Part of a small language model's weights: 2.95M parameters, rotary positions.
Each number is 50 + 10 x the weight over its row's rms, rounded and kept within 0 to 99. Layers, rows and columns count from 0. The size before them is the row's rms in percent of the matrix's.

# layer 18 MLP down (transposed), 256x96, rms 0.0767, rows 64-86, columns 48-95
117:46 45 43 34 54 30 32 56 48 42 50 53 54 50 83 46 54 44 42 42 42 56 46 46 69 47 47 47 52 41 49 54 46 50 47 58 71 44 52 43 53 35 46 50 47 51 46 58
092:47 61 41 51 45 67 81 55 45 30 58 40 70 41 41 43 51 51 54 41 39 62 57 45 40 46 42 48 54 48 46 42 48 56 68 42 46 51 49 50 53 42 53 45 61 53 40 64
094:49 49 53 32 38 47 32 55 32 49 45 62 50 48 46 57 48 41 55 48 53 59 47 40 40 66 33 42 32 51 63 41 47 46 47 64 47 43 59 63 61 37 31 71 47 40 54 50
087:68 53 38 39 48 55 52 52 38 51 41 74 47 51 43 71 44 55 62 52 41 59 61 46 42 47 51 55 55 42 62 75 33 42 53 38 43 41 40 67 48 42 55 48 68 47 55 58
094:33 51 70 39 55 50 81 48 49 63 61 32 51 59 65 66 50 58 55 39 51 53 48 46 38 46 53 49 66 47 52 46 64 45 44 56 59 57 54 63 35 40 56 41 48 60 63 50
097:53 65 42 41 62 56 61 34 59 40 32 29 56 43 45 53 59 56 41 39 54 43 48 39 62 71 58 60 56 45 71 60 42 29 51 45 59 68 48 42 53 59 55 56 31 58 45 54
089:50 50 45 67 61 51 50 47 44 50 59 61 55 58 48 32 68 51 38 45 45 36 39 61 56 41 44 35 58 62 56 57 51 55 41 62 52 30 50 65 55 68 39 57 66 54 69 30
107:48 66 56 42 60 64 44 61 46 54 47 40 58 46 46 41 54 48 37 48 69 61 65 40 43 39 61 52 48 44 34 27 35 53 41 55 49 45 60 48 37 50 65 55 44 57 50 32
109:48 57 43 54 53 57 57 48 54 25 53 55 48 53 66 41 55 43 40 50 49 44 59 41 67 62 59 60 45 47 56 43 58 51 45 50 41 58 64 43 69 61 63 46 45 41 62 55
104:45 54 59 31 53 55 42 69 38 66 52 49 40 50 53 64 51 51 66 54 36 41 41 45 45 56 36 64 64 51 57 59 42 52 71 56 43 61 49 41 39 34 42 47 65 64 45 42
090:44 33 39 47 59 59 43 51 53 49 61 56 52 44 34 45 52 44 41 49 19 61 44 49 60 44 41 50 73 46 36 57 45 50 55 45 60 55 64 52 60 54 48 62 69 65 67 54
100:47 68 48 49 36 67 49 45 37 46 51 54 63 58 58 68 45 39 30 56 65 53 46 32 56 68 38 49 50 43 36 60 56 33 39 34 68 63 59 54 45 63 59 40 49 48 43 38
096:71 47 46 52 47 43 59 63 63 44 68 57 35 50 58 46 55 61 47 39 43 62 58 44 41 67 52 47 54 40 38 65 48 53 45 43 52 44 50 39 63 48 41 38 65 44 46 54
094:34 50 78 55 33 47 68 59 41 51 48 65 58 43 58 28 54 52 53 58 45 47 44 45 37 72 43 46 59 39 53 36 59 49 33 50 42 38 61 52 65 52 62 54 36 34 53 37
088:39 35 25 54 39 52 45 60 33 57 43 61 20 52 43 62 55 63 58 55 51 53 25 43 51 53 64 63 63 46 61 55 53 41 46 60 65 53 61 68 51 46 45 58 31 55 30 65
110:42 50 32 42 46 61 75 56 51 31 56 40 32 41 42 49 46 45 35 53 64 47 46 45 37 55 48 40 48 46 46 68 54 59 46 56 52 52 57 30 57 56 48 42 42 74 43 41
112:46 43 45 51 45 66 17 29 53 34 43 46 50 40 48 60 46 42 68 50 43 49 52 54 70 55 47 52 44 52 40 44 61 47 58 59 54 57 58 56 54 57 35 56 64 52 48 58
110:61 51 48 59 48 56 75 49 53 30 57 47 52 34 53 53 52 38 59 55 49 35 59 47 52 55 56 48 41 41 56 50 54 62 34 41 45 49 46 44 47 53 46 60 66 35 72 54
124:50 50 49 39 58 48 78 49 46 75 53 46 57 45 48 53 43 39 57 49 49 58 47 66 48 43 45 57 53 79 52 44 47 51 42 46 59 45 41 59 56 53 70 46 37 42 53 59
098:56 34 49 40 65 47 51 59 50 48 62 54 68 58 47 63 46 50 67 39 36 42 52 46 69 41 56 53 62 51 51 49 48 53 73 60 67 55 45 54 53 49 55 33 54 46 49 73
106:54 43 53 66 36 60 62 60 18 48 59 64 55 46 53 52 47 50 66 55 49 58 48 46 50 55 31 49 64 58 67 46 45 36 45 64 40 33 55 54 42 55 48 51 55 61 55 44
111:51 61 54 36 67 47 54 51 67 57 18 57 51 48 44 56 54 46 59 64 47 53 43 38 42 61 59 55 36 43 55 47 55 40 55 55 56 40 67 38 39 45 52 62 33 41 62 43
104:57 62 50 21 42 61 36 60 42 55 66 49 61 44 58 54 48 46 28 46 45 54 47 49 52 66 54 49 49 49 41 48 42 73 44 68 40 35 59 55 68 54 45 56 56 65 52 32
# layer 18 MLP gate, 256x96, rms 0.0738, rows 65-87, columns 48-95
094:39 49 64 34 42 47 53 45 40 27 59 58 35 48 55 48 67 49 52 58 50 37 47 57 24 33 34 46 55 44 38 54 42 56 49 34 48 59 56 57 54 58 41 53 49 55 34 51
097:66 53 38 51 40 58 61 73 41 60 67 55 42 73 55 53 44 50 66 42 33 48 44 23 49 33 49 59 49 50 37 45 51 43 32 59 47 57 36 53 48 53 65 64 45 65 51 46
097:52 66 59 51 55 59 52 46 68 61 50 53 66 44 39 39 37 48 41 55 49 41 63 33 67 46 44 62 52 32 50 51 34 61 37 55 56 67 45 52 50 54 44 46 72 56 29 44
096:44 54 52 54 63 59 68 48 56 55 43 27 46 51 63 51 82 52 47 48 64 41 45 46 47 38 47 39 50 51 43 40 61 46 38 58 59 47 40 56 49 51 55 49 58 48 33 45
104:44 56 20 49 39 45 33 42 64 50 50 60 42 59 50 38 58 57 31 51 48 41 55 70 60 48 65 52 52 52 46 52 59 37 38 43 49 52 39 67 65 42 62 62 50 44 37 44
097:56 43 39 35 54 55 41 39 51 49 51 59 42 65 59 54 52 39 43 54 51 36 35 42 58 34 35 42 60 50 45 43 49 64 53 66 40 54 50 57 57 41 50 64 67 43 44 56
103:44 52 52 48 42 43 36 54 54 59 24 48 51 34 53 39 47 47 50 40 54 49 51 56 33 28 56 43 65 36 61 55 27 45 44 47 59 61 44 45 68 48 55 55 61 40 42 59
096:40 47 28 54 62 36 52 54 70 42 54 48 51 57 65 58 45 42 40 38 46 59 52 58 62 62 45 28 73 59 56 50 65 54 53 56 53 48 49 57 50 74 45 57 53 56 60 54
101:54 37 48 36 44 48 63 65 49 64 44 57 55 60 44 54 61 56 52 50 56 61 46 55 54 59 52 61 58 41 55 39 53 51 53 56 53 41 46 56 30 36 42 56 56 44 53 67
100:57 40 54 36 42 47 57 67 44 49 56 52 39 55 46 68 51 56 49 36 61 50 54 50 34 32 70 61 58 57 49 58 46 33 39 36 46 43 57 40 50 38 51 53 56 48 67 48
100:32 46 37 58 59 53 44 68 36 43 26 42 51 47 54 42 45 56 43 52 51 57 46 56 52 42 51 57 47 48 61 51 33 60 67 74 47 47 40 59 57 45 56 57 35 43 57 42
100:65 50 58 51 60 55 48 63 46 45 61 46 55 53 68 49 50 53 54 49 51 67 51 57 62 38 66 56 60 45 52 35 55 52 47 45 66 57 53 37 62 56 54 47 75 62 55 39
095:62 47 45 56 57 55 57 54 45 74 36 63 44 66 52 41 55 44 65 39 43 57 47 51 53 46 71 57 50 50 42 37 48 46 35 82 46 49 47 55 67 52 48 50 37 51 42 56
092:50 40 57 60 55 51 51 66 54 57 52 48 60 56 47 40 20 43 50 48 44 43 47 52 68 33 54 51 36 45 48 56 48 58 38 57 41 63 47 45 36 55 46 45 36 66 58 29
100:49 59 53 57 40 68 51 57 41 45 55 58 56 47 35 58 45 34 57 42 62 34 53 48 49 39 67 38 65 46 54 51 54 40 24 51 58 45 53 56 65 58 42 67 52 39 49 48
104:56 53 59 51 49 38 42 67 49 66 45 55 46 56 42 32 55 60 58 51 57 48 50 70 55 41 49 39 50 54 63 45 31 48 45 61 48 56 35 44 41 40 60 46 55 61 47 23
095:52 39 59 44 44 43 46 65 30 39 52 47 68 49 57 48 64 41 64 48 35 36 59 42 61 49 58 34 70 45 55 55 61 50 29 56 55 51 63 52 57 50 47 61 44 57 52 42
110:46 45 69 51 40 52 52 58 49 25 47 45 67 45 52 56 52 38 47 52 57 26 48 57 38 51 58 54 66 74 52 56 54 52 44 38 56 38 48 48 49 44 40 53 52 45 48 58
097:52 56 58 30 45 71 54 60 52 56 47 46 47 28 55 51 37 45 55 35 62 59 51 38 60 37 40 64 68 35 55 45 52 53 45 56 54 53 54 55 40 46 62 46 35 38 48 55
104:47 39 62 36 18 55 45 57 57 56 62 61 54 54 53 46 58 52 57 62 51 46 44 57 34 46 69 43 74 37 51 35 60 47 53 47 52 29 55 49 64 46 51 60 42 42 58 50
104:42 51 60 58 55 41 38 50 41 47 65 50 49 51 29 60 70 48 59 55 53 43 42 50 35 43 60 59 40 38 45 30 43 48 51 59 47 53 41 41 48 30 61 59 69 54 37 57
094:58 48 44 28 50 34 53 61 54 43 47 61 56 55 39 51 46 57 45 48 60 46 47 55 50 55 60 67 49 53 36 51 35 57 42 49 35 22 40 47 37 55 59 48 50 60 34 54
107:65 48 48 61 49 53 28 44 56 43 46 62 38 45 52 53 52 58 48 58 59 45 41 40 23 24 66 50 48 50 49 36 45 67 47 54 52 46 72 58 48 43 33 52 48 50 42 47
# layer 18 MLP up, 256x96, rms 0.0793, rows 65-86, columns 48-95
078:61 42 38 38 55 61 49 48 51 49 57 59 54 49 58 50 37 54 53 65 69 53 57 42 55 69 42 63 56 42 51 48 54 51 63 34 36 65 70 55 50 60 54 59 40 59 61 42
091:49 57 58 56 36 48 56 51 51 46 61 33 55 42 41 73 54 38 57 66 37 40 23 42 54 61 47 58 69 53 57 48 41 45 62 48 59 34 46 52 44 65 52 52 47 39 60 32
103:48 67 55 45 42 59 43 44 60 52 56 56 60 52 38 48 42 60 43 67 61 48 59 42 49 49 34 56 36 46 51 48 39 48 45 21 54 59 43 39 56 72 50 43 60 28 37 21
090:38 64 33 62 30 51 40 56 68 46 50 45 35 51 62 54 50 48 58 68 55 46 43 38 57 54 59 31 60 65 57 42 60 62 58 53 43 76 40 38 53 53 46 58 35 48 50 36
100:64 46 61 46 27 53 65 43 33 31 58 64 43 41 36 68 40 53 65 36 71 46 54 46 52 43 39 64 41 39 46 48 39 47 59 52 57 36 52 53 48 47 34 51 41 36 58 38
096:33 56 45 37 38 49 46 45 48 39 41 47 51 41 43 22 44 56 34 58 43 70 54 57 58 54 49 28 41 37 36 41 39 55 41 49 56 48 49 38 50 43 48 38 41 41 58 51
103:69 54 50 41 52 46 52 43 27 41 48 37 64 65 57 65 40 54 45 53 50 45 56 60 45 62 53 44 53 68 79 43 44 49 43 59 70 33 48 53 44 39 41 61 40 60 62 65
095:42 67 67 56 41 59 39 47 60 61 39 50 34 50 39 54 55 48 65 58 35 41 60 51 49 37 58 44 25 45 55 44 40 56 49 41 43 67 20 56 46 38 44 41 40 47 51 55
091:50 45 33 55 55 52 39 46 50 49 61 46 63 52 55 56 53 51 52 34 38 56 54 52 58 42 56 50 60 46 51 49 37 61 63 56 31 47 69 36 55 56 41 61 52 44 52 42
095:45 53 40 60 74 57 49 50 54 45 52 49 65 48 55 33 34 58 60 64 54 52 51 47 50 66 52 39 46 50 44 47 51 52 55 72 53 59 54 58 51 60 63 55 52 67 25 60
102:36 52 47 51 53 36 44 48 63 36 46 50 66 36 64 62 68 62 59 55 67 64 73 56 47 43 53 57 57 61 49 54 51 56 34 66 33 45 51 50 53 56 35 52 51 64 57 43
096:58 58 50 42 31 38 47 46 42 36 45 52 48 64 60 49 39 49 51 58 41 36 67 46 21 37 50 60 51 54 59 57 52 38 49 54 55 44 33 56 39 45 45 56 66 36 56 38
098:51 54 33 67 48 43 42 61 67 47 42 43 55 43 67 46 51 46 26 56 53 50 48 51 50 50 70 31 57 38 58 31 49 68 62 61 42 42 42 38 28 36 53 53 64 60 49 66
097:46 51 59 53 54 60 51 47 48 53 45 45 64 38 33 40 46 41 54 40 66 51 38 53 58 69 44 53 55 38 64 48 66 54 63 53 46 61 47 59 43 52 28 40 44 41 53 39
102:58 55 50 60 80 41 37 64 51 60 48 29 54 55 50 49 62 57 34 51 41 53 66 47 48 50 64 63 57 66 38 56 51 30 61 53 52 67 44 52 44 41 53 49 47 58 51 67
099:19 41 59 61 66 52 66 58 58 43 48 54 47 50 50 46 60 42 70 53 61 57 72 59 63 49 41 50 33 52 56 47 58 55 66 67 43 59 61 58 44 56 58 64 56 58 33 66
094:57 47 42 39 37 52 52 28 45 56 50 56 49 38 43 53 45 46 48 46 35 25 31 47 46 44 35 52 46 45 45 54 43 45 64 53 41 56 55 55 36 31 54 46 66 48 38 47
105:34 54 45 46 58 59 44 56 66 50 48 49 54 68 55 40 65 51 33 38 47 51 61 47 59 53 58 42 60 66 47 53 49 34 25 52 58 69 47 55 12 53 48 48 50 45 38 48
103:37 62 47 28 41 34 52 54 34 59 34 49 39 53 39 55 68 75 56 53 63 31 56 59 49 68 53 57 48 42 61 62 61 35 41 49 49 34 46 39 51 49 46 26 59 33 40 38
107:63 65 47 44 51 60 56 69 57 60 48 46 35 56 54 45 49 62 41 66 50 48 55 62 66 42 53 47 51 28 45 37 31 45 36 35 64 65 48 57 55 69 48 60 37 60 42 57
114:36 48 56 34 54 57 35 69 36 34 33 54 40 56 55 48 54 51 52 62 63 44 72 44 48 50 43 47 41 67 56 71 63 48 50 45 68 30 59 58 55 54 55 39 68 56 54 31
100:46 38 34 52 56 50 46 59 54 50 53 59 44 62 47 40 61 55 46 37 33 51 53 53 73 52 45 49 53 55 47 58 45 46 66 32 47 53 37 25 64 45 43 43 53 40 65 31